{"head_dim": 32, "hidden_act": "swiglu", "norm_place": "pre", "final_lr_fraction": 0.02, "max_seq_len": 768, "max_steps": 3148}
Each number is 500 + 40 x the weight over its row's rms, rounded and kept within 0 to 999. Layers, rows and columns count from 0. Numbers have three digits each. The size before them is the row's rms in percent of the matrix's.

# layer 2 attention key, 384x256, rms 0.0778, rows 321-383, columns 0-127
058:574486492430499433477488552459532568523467495496460488481531493563532545449490478583480467504409439506458452538474440473529446546478582475427575435538520488557517458478501474510475508518466554514562441521493534493471524421510461541519475517524485460481499503450425474468518502536582532455453551534435524549462548535433509445535462472502482516537525436406460574496476451426502580528538
074:534450501512526457416537598476542571484501526507511537517486480573528538514475500504446490498467472505479429608490525489515392535474519472452502489563503521520472516497413531491560490570452576554543483484520521468467523441528534438494457491538549502444539554489514414535491524457591508446491534485510523522500565481437507451418473492461475483539499469540514550586516491413436563499527
072:487457523450558470472498553464482541484543509461496495527465507563568508496522534487420517534462457430583498549473524451529416486442549449524502500554489515436496476476488563538514440529448549575573447483488507488433522467489557486456473468545475506462511543491529450505517499502557533430508497511526471461478540439458474478432535500526521458541519492498578461533521451408472553488498
089:572522497492451503498436516488463444508544530503500489444532520554540423505451527411540509550507525435468569557476497538592481529535491524460498429526538507573530521470469504500522499578487469552535559471499452531427590470533459433582548483439517496525471505520506492476436533541454502551525528464522529496458473489444424452366493563463506527528528497456513535488511463406466464535503
096:487523501541532539536455492521518479533572573501519507526492441495492491521456524463522495383502511548489535459495548473466543445514505511543586526478500543464589563440509471545531506461453573469506449473569492559500519485464390508469556486527410510527476445561530500469435487458507527509439425521514469475532495500521461448428488395517543530484593467492542461530535533454521463575530
092:619514512432538496468426536497488546528460563538489467448487397511561477459487500455502457473464549530484456561502508580467488557491537540538470430481556490508472479502517524513488500527479492468459467527572448522458591501487490533551496534573548494436579539410493505535501491443527546484448538548461513510455467447527441499526470465484504502519434479554545534505458574468510507472489
092:463524490623488514554486566443517502518477520426482493488457508452524494468530504550521562505447538520477507564528509514459434504474418563431506506527462427466549509453465485468481495467515532526498571518534569509535520518426486541547433519485524483511456554572573470547509424520525477563542509537449504562502481540411502483464549501463533552453472532422518473528580544494501497553530
081:524449495504469463521486539492550509541533536473483460572472534508551589500462525519484475496429397464409481533512494501498529492466527462486450455526587464478461484502425459528459495544438504500534516511483520511478538487507486494488517519513459470457595500471440456437524575506546533493468539519429473481469552498500510461459428453447519510565474406490531483514505466410544530553541
139:481554472464479551562474442538489406487502466523513469502523499412457481511485486490563543493557557512515541421534482495473561496540463554524504514436485478460511509476558491475518533409589450459460544488501490549525414594511484523527548534443450485556487468479507575500510485536431487542564484524518480477487423516572511561577491537509504528498531529475498472427505507549557458499487
129:509447529463546450444521550512499589482537523506483507515463505563555522477493515516445524529447432489555462562462513483537423501456570425494505471592490472508458473482444517558524453554443575544567454476512542477471533442472552454485474481539512508448508515494500423492513536505561552406479515498493479532508560454452489437451510491506462476501512461549547523559521457417477555526548
154:508554505504471554560461417509505448463454493480495460472520482442463451480505474493562517474550574548448539429518429483468566526531457543504509533461492484511545510506588487451474534448565452475465535549509482533520435553503443528541538495417509500563481470498490554511499481495439437527547469493531494489531421543561492554567504510513513522477508540480475471430477534581520473465469
091:525487489503519534437481496499527567566485500511499414477501499474473553488550475459489532583559592518431509482467548500526492482521553519513476536490467546536542496483516472488581526517496552465510513511442482487441455507425496468531483505561394523405545481492548481494484491482511509471501518428481558498432550474431454535458510555497401515423515517521492572430462507456474495493470
086:533500493506498431499528484466564508456524521553509516445555448471534555502559452478505512455529451489527491480572465504491511480499532558509490478433558498482532493501438502457503464534510472494575448477456492555481512522517543532468493450551495437478596476547532492453440541527447567486484554518468583528490480562537462503502453437423567512523486473564521481469469462527519419526485
089:529485499472457513460511443514434435492478503476535510451540531512483524502473446542519447568490429491542467503442543438476494499518483497524511468425489522502448492490493480505509535446543520535536461497572423460610501460524502447468485486516431531411469511488520472496579498515467400518512626418513494533424509519458454532540506452504531437492495480513582489590502545552572492441505
095:533455497528496523467474520490442484562444483542528483551540466470474442436577487540493523487472552545473497494557438496491481546439470509480499511509533441500502442549479497452523503518532515421501528546468514478479473453502495543540517491456527526508534504482507514502528502529516635549490527580531478530524501435437452447468519410502487497560497508485490469503495444557463571529579
091:564492523485512462500497537518603492506463495513527454526460481481503523487415439517471481430519522448473548541488579495545502496526411589514463504599490461525476480473504497526491515510477563558470464483502523564538507535517486427541514471509495472541483478494509438527482466590506492509451476520485537491498453542447468490450482490483475558570518490521549470498504485447458528581577
089:569430471470448472494532564423517524507512509559540518532495566524518520524528568518508548525546590517491559456564506423472472500549537484489524477469476526490424543492484542533454491511523500571491520486504461586466525533526545566545477500506460504497501494449506518531466512484489439453516493536560509428457567535507623499471480517542530490530484543528412506555485472450476596484509
093:427491518443518534507482441500466504537403482474549499476472540460431463506473516455482464483493529477548508450488493511546531513468525508543481499469471509513519499509441547490511548494562593453459478541504513417474469543450469530469454507450471455520532531423495581437521534571543505526566509390507487556466536465586530424480504430476485541535437486491473468433568450450529445479490
093:335478489509496446498552527416570481531469456584544410491486460490461436458477494501451461563486495563495452474586502539510513533479516502503477518503485469635477499606453465540532486522529533528545513487500498458504461571551549506535576549497516455481518466525465480533452476568551468515544451492406522485534465476504437501448461536456510486419521504498417572480472444485511508532556
094:544506502456555542476531531442526466484489506458568527500501513488429494515416445442503588570511452530535526492478522461525483527523516514560439475460447536508562502485496497525473553488444493381504478585546511464543497438471496511546467524516469486508556455523548519470467434532493486485471545525439482521533518444500474464529468518561580466467465528455388518558456606410461470433532
090:527518577465455491444498580521448598528525523521501469533532516538452504513470549519568498483403442441529486492474491482474520480572531537518540490473549540474527509429498443529533428416482488464469557520520476464524427428455522527499496515518509593559535470441477551486477498533475479524515576479547484479522478540440472493446421520460515473558598539515532521496491550499521517453504
095:552473535517507611585440493544475565447439491503522519523539505515520496563588503548490483567546525429462511490455432431490480413512510508523515377478438491474445555477455472501502483485437503494514471474484517539486522549465534508456444488507457521498422540495494513482536488461499483546477467479512530504462534559502469520520559437549443470473474507537481521513577464514495464505513
097:455515534551514444527462428488470494473491514500506448518457493492538463484484472500502572498459510420582455457439476497488519530503476470499541463511528557484557485448510456578568490535463477535546415502487509550517527470533580448534556471491495472552572570432493558497512442542411507408541488466545432536447587482496528467495521554458553480477492515481463467507505470498533493546459
088:497518495465552542463490527443480570503542511565531551518469521525526494506556398487571558526493479419590455504533538480466496521479511548445598465564537510467466456561544522466572525498518525451537493501490524488535501491514540404514546496487536498538520440568503568507494449508530462507491462524525531507371517445450524535488435533543451472527551503536504526544469581493530513529460
099:526459521608500467448522494572508469551513425515532470424523457474547494488511418481481543489432480471498530560528459541530475532506516457540450571427490524558522502445497561438440531526491538465444453507411499498543423496444473501513494539481509516479528452453536538518435459478497489486475487452506533543495544521496524452487442456463512448497478486513535509496496485434494483538620
094:515497505475545528523463461529476498470556484460572487497539477509429501467527580475452479499562455478557523414497450459466581409509467546494478439523533511449546483513510514524505493534501540549414489434447496480584461543477449523441512534568435483498515551504531559538474565520470525440530522505513528452536554491602410473504451500551512478352483522539491439453442501564471529445494
092:532482484480586439495543489504563491567500448511452478519474436525464527440426476453491513442475562581501555513494525500496487475458476479538538480473397462507495476502503442492470554528516460497504568508486529537529472573413521503518503561549425584459468479534521496545514533485479550498592528497458487456476547497545457539509506468509474491508447488535522527433545421575507511516495
092:483495439437494529553543474505546460536550521538427548478505495405520489475550518581478575479494455555512484425501461504520558515485488523486517503456561542544477547463534507474538445531600527522450500520546465502487425561423427528495591515482536522451526506504508512456465484495484502526453517493566548547541439571513559468511451517462520466522501458468532502581527519523526427470475
099:522477453464567489484532504558496511483505533493533488531517511512472455455510499475450493497466587519487555568495463459428476523493482457514483460534445477500464486515496501607560466462511425487604530441457498539562475496480539511442495500480506458547575490528440527527554451473488485504571514589445481478483478579499579493513449518534513402480494495439513441475560478507500493471533
089:514527569528534541506499536579445490582459449536541480448495521517515471500523483468513472559415547478462525446527525523484497517482590498479492463506513479449518555532496599447488466511510448498436460517509472407519462508514546440537493417481509404426521451455455509497525474488488512525578534495466462507508491510406443566507457521438527552504576489502524421468477503504505503470461
096:464462498493464517514442550460452473507540475536476520460432496543427497447520540526526485510454551414540509526498523459497466493427476500510467466477469523463483513490478555466531486479535503493515504464489490461525392458493495418510512412510495501531456510546493492551477445507468497532532488480529504440523488521468478502543539577467517497569426521447540493466455482507509501465474
090:449434487556521459475554525563508485487493489501497502511544481505520522482495552473531490493577461468546492485506558452575443499489490405496447471549468484513519510512449544513461525552486563538495443418558453464443450493432411431523405497537581552506535507486503466449542575516529601536495503499441502534509447477508496470464532577488467490543576492571469553573493509483481437547549
102:485427526506477431438528562524517536514527563481525491554510556566545546513496519518435457523463432439500479604481579509529459482494528424525507441544504535508466481474396474542513467517404516497543497517521471422443576483460544499438493549525509507433507500545537456511488512531537532465491510486476533521494580500446509445429511471512514499515474430529584539541513511458527529541515
040:536537580469461585529491453426444486493475494494493464521614455477485479474489505512540475456600592505455486478464431517425536482526472555493499502425516505527506485466508454426432567465528435524488516528455475543549509541469476506533481604445483490519534509482435529466536508446518399507520508490518519466538412559537518477572439510452496408510541544501432462489447508589488478499448
183:541592460478476551554477430499478465492443476496466492482504450441476444502494450508561506440522571546486532442517419471485570549517450538455508540446575466486565522516616469464499529496601468500488557546489556536519454513499469522566521482446513498542509494481488545511518473487445436525494485495546496497513453509521528563561464498489463526484486551476459464444487551556507464470459
108:492448517492413528502474448452456528462481475507572520461501526540503493522426499494571461548545514460571535508602501484445510541539517571539622413502370482497391506476481514463464445449425496473489490472515504511451433508514508565469520458505465582508479486528518478517476548499504499540466515503477502436497542484491469526449503524517540485510499554445511403477459442507565467445530
102:545453431441423546500484517450501546480459542484434522511520471501525536568526469529457451472509519460493427469482497467526504531490430516551459446459526522502546615527514410495504420517458478476485467463547478532496518468509477537526497447550447463477533537536531518554526466457521500511472491509552513539502553504395557526516451489508499459476487413462474543516484468503518550504520
100:577478496482506523495515494423512517505457494545467536479461523454503435457519505561533457462474522502558421498498524503499518486524516428493509485541481429446515479507533518522488473467500485445448415436441443482504522510517521483437434580503525453480478468535446524549542509481530559476482500500494527494442498451504557488524487490471465480529538464447554456514528459510482488506520
104:492471533496477468495538427446535541591520528464513499596467580482450545467520566453476597453464532494529605541502553470538502461491475501521536530521523475420499519450484501526494576518517474429437463494557558503529517521582493534581449560572466543590454489502509512451521513463476469434487606489526490455550543394419567474432573546531553510486509452531490520540549544473460535502494
127:497405490516516432485538562531514539510559557515485437524476531533547535479486501472459483531460442455486484526506531499488447482471535473551453460575507575540425487499398479510505488563450516484536478495538461454438511446438543481476478502520526481441563495475486506503517591515546549510470506543442520483515605478466482452425479468467516507531490444513569541540443454459577494523520
122:537567513469468567561482437501480450475485475546515526466482455419421449497475461508570493486459525566498528434520466490498541523521491559467486565431558466493528491446673507473490550508579458484510518515442564526517473526554487533586534485491478520553485511492470544543521475475432433519472504471523480492474492446493487543581487505479495554480489540486456478426521518535516515500416
152:473448489492535457469529559531545526546535551489514481512475517583565560503501546492419499527458434435500469571515553523536422500485521455552482499558476540510455483505388509528544487531415531514535453444533491444464540493489522488425499491534534509451516493530542451508480534532552520468501515470488536503511572492483511419429529474495483480511493435553541536541525478422531541529573
041:532459424499448464512569499525535519473502537507475522527504520464502541504521481507533504519459474435518512524541533526432445472535497473518464477515548503527430472495465457530582521556450516368483481499505478446469539534502539526531505519510517541473518514522474538503486544554447502535425501524395555468486592490491549483473406519442541528529456487546523508472515503520549510518510
101:585514452484458545563474569554565471533507481519474496462468569482503505482503497469511513521465520584430545383528510482519523525498479560460401482473463519458442563597450447513460505485527497583533493511492531480556474482497535455468492520442447519501513525502493523550522517511479533402554499455557522447504439469485478529571459557540405518464459569502499430455505436513576513479499
099:481506485593542474561501527456489482565472485486560441528508505481441478480524479583488478404533553513525493495487492574453536448492583521470549537528500525473495454523482439521473498476530472506521497527504471486539524524482445507476517451460515475497568486516549465439451536500538509438445487531491452475565456513444526496500516413491496505491448508451439473504509494504510499484545
102:478521522516525535487528499587426499489519529587417478526540545507486517471528549488468555424480504477519413535582502552504485521530435515452496473444510456439464509530502416492463573411549514485476475493460470468525515471532510571529544467514553465450436505560509422470540447570469511498547535495460472484516476507520408467531519531503552473454478481517549544473528461499554510493432
092:495464464466402543496530486493453517471519521491574514563588485500534514512585461570476522512507516560553521499471496516482503546468468492527560425470461548492519482472513441550515531467512443530499441524550553488506482466462588580513450544529473482436561462529440511491437469462496454512493509409483521499486420568485517492531423446519526443516524491518530474475512512493577489516461
099:530543491477459519541517526500517431464440497572534488532527536506485494522566477515508532593490515516598547456480516483461462468499423496485506518525497483450450521451524536487486478472504431484507499430456491465538488506518448478528509477562517579455526478538568480468501536548474467513501469518518520488451529507475526554502556556525490451534444554452534528504564481501503502500487
094:532479547550512535476495512546466484483488525464434537515460464494445520554464530603520553484464549536459519473566533470507485522456501498524486537478521523421523523506528447534469503522467534482527388477562427538555466468424574522510483450527498499600510531452514474536499540442440475490488480503497445475463552559485506501494494468413515497515591499390512546534479498486512470566506
092:519527517519451456483451483512496464465470577470472475438492456507432499537467501477498467522428537466482466457491519487523506521436480499492562553537484507537463509439495463567494565426473529534436477564573523470467523526574502459485486452407531596477477486526455499507494572448467582522459543534499489457581566562518515532433468484575587527462526504538514543482494479516520506535466
104:471524479568462516467487544445448468491486530501510414473522527482522432554457488458488537474557510469502469454516503565504561551436499483569522590516435465536514437554456486459486504475536435490499457506543489476518517461471436531420535499478501518496479531455478539519533563544508459526485505545533430464495499508521539515486550473579555492492428492516461489545498492479523455493580
098:533537469538511437491474526504419485506531427537507485510458497550510464593522400503546531505489459586529559517498479467512509510502453597461494502514519514525537488475524454481448507509505532449493542461488551548495476519509508524478525549526423466423572424518517529503440472562498545472543580473505516529595495545534515525527424490514559591546438494446475512451460489461510467435522
098:537470519530513495508526452499458469525536476499505503475520512532457451524476534449459481486453490490420457553450505510516479583422484515491506561515429532433492469436493507500497517479505478562436515430528501536546476462606530500509574421560583515534460506509536518563571470435499463539485529483560418511511500502456548568491536457474503469517528541471455515497508447542535436450563
096:532518505511532449511582514473465522498586497484514473513484455481517534535523460469471568515454420554451506484594559500481515536486465518466475531552435545539509469501487508510474544456490443445502569520462540530500576490531567461458528514431532510425588570507522516465511498492488461454476516536477460534521508403528428492541484521476505518552514474508509483478517526561493489480515
099:545542463581495475494480554410487446542416481445545422441480465481512488450488512459494560536433509566559472503476499502500518499574473466474550466588476515512501480461495518469570500449554451603485412530480494516500539539497500474502455425506489552529459501460465552491535458469509501454523476471491499562524541499451517474532493523556496538494520425468471490498524491501582506538464
104:519455507558510479497519477457368554461516528494454536512484516488460510470492503485521546507480498468498532531515499437499540473511496459479503435527596459519524554533522417502590473571494481557524500466465536512521513483494424416522494508531472522472551498485522475459553556547502450509432439426520541520558562582482561481498557527508487491473588458500479491521606429556472498473450
103:493460452458544536536551503466447508472475530501457465494533485543478509467483460476496449500496495490506508477467397460480458499549454560476523515481508476514428483519478422504414559503529457477537484587516545480468475483496473646480390517425443433454484515450503520437453496515518437474465494512541604474496506487505449473449485460474484507512532525423549519386553446490487497510503
099:455503499432550516507500535502511455431447537479423504491458443482567517451545497487526506515496460519474514453545498497458489483454590490521571471513498518478523566415500456474510578442471482529468502540435433455499463505517519495533553573509459400555557492516546449464498511489507414515468484505456503534476505426452452551513465550486479426492459475544467475458463522503463588547518
094:526458446504503478498449442540518490480497462538551509491413436522551492558497567434480469532537472564555537479502561497494484491562569570480565512513552483498434593478503515453509510458508485505453507460439545451531508472524558511500467472462542527427484474426520482520501538467534511504485481465458513534590520501514446471497508401544532463516490525516545501487513550522472574525500
097:472488552555516515507472561495517559433488526524557592588461445430492562505545474448480475546547489472488558463433507521538495537478522438520496505513505446414517483499478502484483505470483483462480512488425521517470514542542532502486607526453487478600519530458544551566509495504518470543467497524411514524455494502605502481506483441471484493545493489520487486454522470486423415498496
102:578492493452506477462463517483525409546517469507503476446519420495542493556441528481550527513539485510517478540578435426432508514476423424502518521538521531523487615514460479485548541558470483416501577577557547535468448495497493469545567477492508462557444511506386474467440494469556489447552522442481479472485474476481496468561479472500526487462540419540485553483483489443473536501524
103:516479488556619581542491486525489506485509443524498497493489526489478494514469605463494543515458493512535446526565535563491520531526500507546499461511459498483572572524480526479490504421469483473487393404554565452459492476408512477494470544504492493526504455445449462516557390587526541468590532485536488401532481408488484501515528466476503457397470528483391471484497492508544508479518
095:510562492500488471492425459469405557499485456503520483455488535490541513526533515478515512561505508497483462534470502539568482504471500475512422475507499489448463578465486518509423538588475511588563494463482536478518501532463516472515520490413501474469491507474595526479552482470518500437458480558477466509535416548485502500511565465481517525478490507558482504510495471523512506459505